From a checkpoint of a small transformer trained on Wikipedia.
Size: width 128, 2 heads of 64 (1 for keys and values), MLP 384 squared ReLU, 2.62M parameters.
Architecture: RMSNorm before each block, rotary positions, tied embeddings, normalized queries and keys, skips across layers.
Each number is 128 + 32 x the weight over its row's rms, rounded and kept within 0 to 255. Layers, rows and columns count from 0. Numbers have three digits each. The size before them is the row's rms in percent of the matrix's.

# layer 6 MLP up, 384x128, rms 0.107, rows 345-383, columns 0-127
098:141156137111156164156146086142119135092128142178166161091175143108134117159113093134143145097085157109148124220115136115086107150109143098156096110082048141176111181141137091124104134094155167086151152123155115148189131110123135187104102102135095184139189141113135084124134122082079130160163116121182164122124040138121109130155174168093165123155119110072106117137094110136139048181061
090:077127201152061106141153088187131071070079122127137105114097092115125122168145100146112170142152130109121157109162124140146118162169095112145127105155137139069111199178160145119061145096107100127127130145118151058160132146150182056128096066126201119145127154113171159116087083115121107093070053131209117105088127128095130129103183126149134146113138104149099105130125118139139141174145
097:153121107123145086156086164093106137127132100072115120143066169067102075170127112128146136111175113167171064112185159097102159143138133081228150145099078104118131110121157125153112181172084079115112148100125152146085129071143138160116145109105168143080172073096124049109089138115103174097128055149125096085151171126132110135101129102154125194156124127148119140171142128135119151146080
052:078109131168091145107082112148142100130117105096142105183129179107144162091147122131084046140143086134047154120159158154136176146105158139197129131105142084196148103128089081098114127148158086142041183154087089137148109089100145165172141080143147136119167136114125146183150217137149133108161141120108133147135150113128193129152130203125125087109145094139154127160173125117163120083118
100:135120146083160053123142135129120143155165188096108075124073151028064143170131072117089114128123130130117145125116134069119148120114057098198171143124136184201142172132178149093124107155132111125157132112098126136117128143117183104093137139093109117087113081178097164165135135188134084119105132133081160112143132160172124196146166094135157107111127125118188139178119130159123073154121
092:125158162136135164163137110149156077133140178133111121196133144136142217151158102195109103160107091075149152120163128138111134144132179109189090146098073160152116119157118173149102199056134130171082178179146104133138125095129121163108151125120148114122155142106097140172115140161089146141094113078065094099127151176118111107138141079090153173115126129200129123141044134112201121131160
069:099138120131115093111144164215119127119162110167109101114143130088069189130125077167130103147070158143164125109086134134143133114132174102211120101068147186139092122128088113090138123098105157213095154194166126134124109169145144090172085143158104099136164149086101161164106119146081106067130119086125142161087174106123121146098143086147193156184151149105162115144151139109135101082171
116:122101115114150147122162068057128092135127090139055074149142154121092148102154124103086111104152117127093194164108100110115124072184146085072120116137193146156175135131136090147171110115131162082103119053135150123112158092126150161122078104128055115102169165130138099122119113120046073102145109128119142111123154174145112155143111156125076142113078123071104079143097080143104083130064
086:105171135116133134114146165146169078137118107140131135150100068131126086119131085160112141176176162186180115121144092162155115087096126190141139144085139109076116091139133118055094126165097173168155149121179115139057086132119163083123129107156108171159068123144087120145153123094136154141079098184062133146169100120178137108178078082198143101130194100180102111119120134159113151145094
061:138167141074185127105144153106126122114179117140116150127139111140129147117121187126099093158110190103101127106116068119180107153194099180080106167139098175114099143146157135118172172177092130122175116123144133177111185101137163126103140166170104137215094063114082129165125126078121106126080187065077198162147133134136128115123120165140158157160171139097127130122121155069159148179158
106:161161130136114118135127121114149142133148113132095086067161110104100132114103083129155135064125081138101075087117162131080095117166157149150133116153173119129167149151212111203149176126090162146106086134136115119144070075118139080130135158128096153120166182096155128173116135119150144128208186132108106207190132058169111094167119085113133176142103167101185159156160155146141165138141
093:124120158144153126168104125119098153162160149099141106123079128143102159129200133118100102161150190116139133118102084123070148132094142132123149165110158093147232152162109111192132092111117172186166119105108091138179115216155163130060078072061070113131134155144124148110098111091138143128113164134121108182091163119105150194130137144125130135113132134104146179126137113156153040127088
111:165102147120146163065137088108153132119142167124108138147139147156089187165136180190136163174119106119089050128088133153123066180131076146117152089096083178106148103145154113115103115118114161089164217107161155122095074066130131160141169117112098174162095142070139120082130074183107181150133116147122145163176108167101150118146185109130136122156105173095099092140149151151170113137148
100:124156091129190086149126055150157150133136163091141102097155097139134126122158134120108154116120139136102053173116085123125127184063124125111095123107113148135103128140147161101130191102082219091142107090173051108150130186107141157092153149141160186067135082118149045142115105136159153202106152136154108151139134114112162185106097138129147150142078129070121077141116165165106120150141
118:141145129087139087152165179101143173053148124140097101129112151130079171112183090166083121119098093096116165143099170153086159148113185149101158150167130132153136080210122160163127145125129173119135086150153142153127099094111128169116113150150104172124125151139105098099167078156119132119116160161123102143140126158121185116114127126121171122072120074170167123122164200070168138219048
126:134113099127150132125081101138105125135167140152113182117091150150213059110102149082147137139138108142120118084128117123125154103157177129101108174100157174171090146168121167148120121133128155117067123087130113134139095071112161124136160132152081121126177160137112184179124085155141146114161128191088120110133102082135099126038066142153125123160173066076170116170201153168078087168097
067:159087150111065131127139193124178131119150158141150173154095139131135142136160124157086144054141097076161107134070128121143139117142113136073095114161097151125120118139132127046057121159144129082146152153177144176108158100155184078078180137109122163108157203105143124160174086102127087149158157169151185105132137155085138140071102131189098143186159162145110119107096121098141084159156
109:157126132189130098154188117176115123123111096089137099133066175160123115120112127085119106091116103121187110138080161100172135195143129099102161126087054142088067100101099145095140155149113151097166108100172108125127110142098114110118111153099155052091142146114100123149153125066119106124136147149202170109059120108139150124081186188102162175135171071129129115184070163108098107128128
103:077129085172154109111082148160135119122089156104146069059090145113158079149173170172155136162164154131086162104130164144076110112165177162113136119111157145167031158163093131109067147129166151150088088103119077159131069128116095181148103153107119137135193124114125051087125124126083131088173164123121093120147196126126106125071105086134133165103109115159137149153120146131110112119174
111:175169122151130104115147149149106125095141135112100119035118093090082169048133143137100176119035089101082175134155111110177090171138094114107124146195110107076188132129132145129122126144156150133078159120166166168101103070098140107109081161116129193116136172127110113161144069122126121146131098175156102131059114110133093146147111145153095160098096097107162140129125143167106103202115
104:123130099173168129082080118162161144107154157132105157151174131179136156199152133171152146156069119213175097064114091158128176125174151101127126123151123140162118193110126126085149089148083127146181114158166124167184174079171133117163108153102070177110147106134151075105140146112131136155098159122142096141158104089113138159162112150088196135138150148152123086118110161086112123079059
122:125113129128132149181139117068163138106116138100108121075115127101092088172149116131181171089157137120168123146167144099166144106109148153171109083093105128104092179112106177131100152205105125140092127151117152117129110155113217157155105084133171113138117157110186144134089111042122088123199130144180119065071152122071102157130077144074160117123140116078185110075094113100145115144155
112:092110165186132142162119120118163123107142098115161054114177146121131084112157108120127077118089110147106147077158080138085053142149124130165145097113117099130096130146126121157168183093155078099095159183153140168080104092114125111153123036102161105132137085117128125131134145113110166129127109095170141015206115119144058142102150174106117100132146092084110142065108146097120142124098
124:189141105149167096075188141134111102167147110132139087124121136200154161127174153109082105140089137126129143122055117121040134134144104098070062116141153145131123143163142157101149106112136151200103140133092131166150155177143148142069097102145065090137084148124112145180116141029161100099104139165104080101128151106122134088105127127204097104130081121139107116191105153113102116109110
098:109168177147119146152132095134225113126121138170119189139132097104165115149113140067112196104158159138173157075140148082106090123072072206149136124129061158135105146135135093122172152067171127173129129145140109139098141136119114084152102121131123156151085153123136127160130142189088096074114141134158125157057151108113113152139136092152121125100131123071202164123090095054126102092151
067:129169187153127135105137114141111138138128140126100130094112091119120111070134099117103071145133170162184095136109138129090120189183076127066174103134139130130131170173128181109080151106131083158109088142096157133063086141100158129093106197090187061138097122154110086101157071131119083133091096120113138154124126184111175097182156139190174146151190121166180127075142159106120157135132
124:116145169154126123111164087076119185135145108087170105147099117076116139088086056108160125088130110122131063113140154120103182154121136106118139141094160146134142110157129120070050124101120226168151155174137190082138082093124088150108165103108112141179153167108123080158076040137110159144123114138167123165101174070133144083124140101154142095165101132115156173094138119159133115121160
088:185126132083146161090135123053158144098106136156148156113138136126102090148215120162105199096111048122113109107125089194169091113182089126190135127112062105083177102141128074138137175136165142142162176129108138148157153132140185113169093095087124166126126128098169110117111150147125129158150137117156136143109100164144155175188077142083106086077162087149082123160115142162136120142096
112:136105087082099140149130116139128095126106103086123075117113110136112188124153097175176175139091071139154099150077128123097122155110149113090104137116133157074114172138105165103108127129127181137088154111157169174061102109104158130148156124120091138107172141144166118075107068153171123074155201165196091121119057112185147115149079159159103125168139126108154091131187117104130117114220
108:155142088136156071115099136124131081069091123148090108100129114136173120118104193157076108115048153112128118127114071066132062131129147135122173103122146087131109142118075176105101124063071139124098146143165092200112119130134134122151108075131131201151118140128145183139154137065091123162154120065159127141074198141113142136146104156159139122146146096149140114168170170119140076065100
111:151086058152136128137139149053136109063137132076117127188182146158127112167156065159067161135171173086162122146113141114170129124147142156157165161114132106102129172176132070130129128153115116116193110143200107142138161105093132161101155161149145103135140140181119097138155203130143095132146088150129161112139130189094107129181192142085122137095149161097134087146113164120175087058146
110:150086112206114133177139117171164118138055172125142103150141153073086145118185078133145099086093093099121190164126103111147117124162093116105134165103132096131154070112213126117132099124161160107137101119135114075144137227186090089094164100111174121150107121086163137134142157077131131159117180128139079168110142146097139132166152200117129134087145138140175096112165138127076142131159
111:127079150132109163157210086102086161143140156105121136082135122146083130144186144140142169067123098103163170115163123100150177154132152128127145139100108125135113071097121168162125135133090124095105102053124152126129083088092147149161172102122168138126081097194148185071184106073153073170142153096166100155109117089143130158103128151183122094117175095171123129136136100155097107123035
119:174116181167168104131062114111116084221136197156130160146099130121100124114137136097165145157111145090136111087157121135168195198123117147153115129119109146150083109143095154192122113089084140094096139101116114095133131088161113114117111102144096192159153129113103079116138118150158158104119131135057098192053176125153108118095162151099175136099135093203183130152081140155125085135127
119:186102182082151122153095185187183121152135134122074201182156115125169070139107153119083103107124114155154087055174153127103155092132098110147152153160102141054168173167143103101148140111165124130094162112145133124134117122124084163152111135158092102144136122123100168178093099156096102199130168069080115110130122108159102068081159140128155134132119102063134137150122145085131146110187
095:089134133129131151110164099155151124088173126100130143158100153152163096131124126053119119072106138125171095142133162107107080178088103124088107132163089115126123115228131076135201124121176196172139134115144093092169136124062149115069115220151132091177053068115115125139145133154109132147072155122151131110146164100068163136120101139183139159088126086122116123126098106153143098128134
114:158123140152170124108127095109153087137130098152060091151103093103183136179174171110121173121162089103101035188131138108142104099106143145168098152169173105082141069187171209144153165118091060097147138084110122168150115196163147113114142122073127154127136146127120063147162142161123087109091189147154085158151131094126100092119114086119128113114122141118138158116126158143110141095078
094:079135195158161093173102115124166111141103156135136130121103144093067088126141144135177171130099135166178091102126134121112133132142132112159122036141118131169080130129077087128135169135169109128153145150114155080147165164174103124164129066121167124112142145150118096100087086123145154186125125199143169150144162114093133159128141153129100139149079027166197112089138104217156107103119
107:151118194091160118139123139157138162173178100107097049110115070108122133109156183066129139079110120167073129173146135107116105212116123170110127145112115173118111117076109167136119173116157103166055126113159108140113178182088138198137136118146105163121168190157090059119131087159143112159123139159079139105165123139094143168125172129171134157106124113133101161182165167140129089150152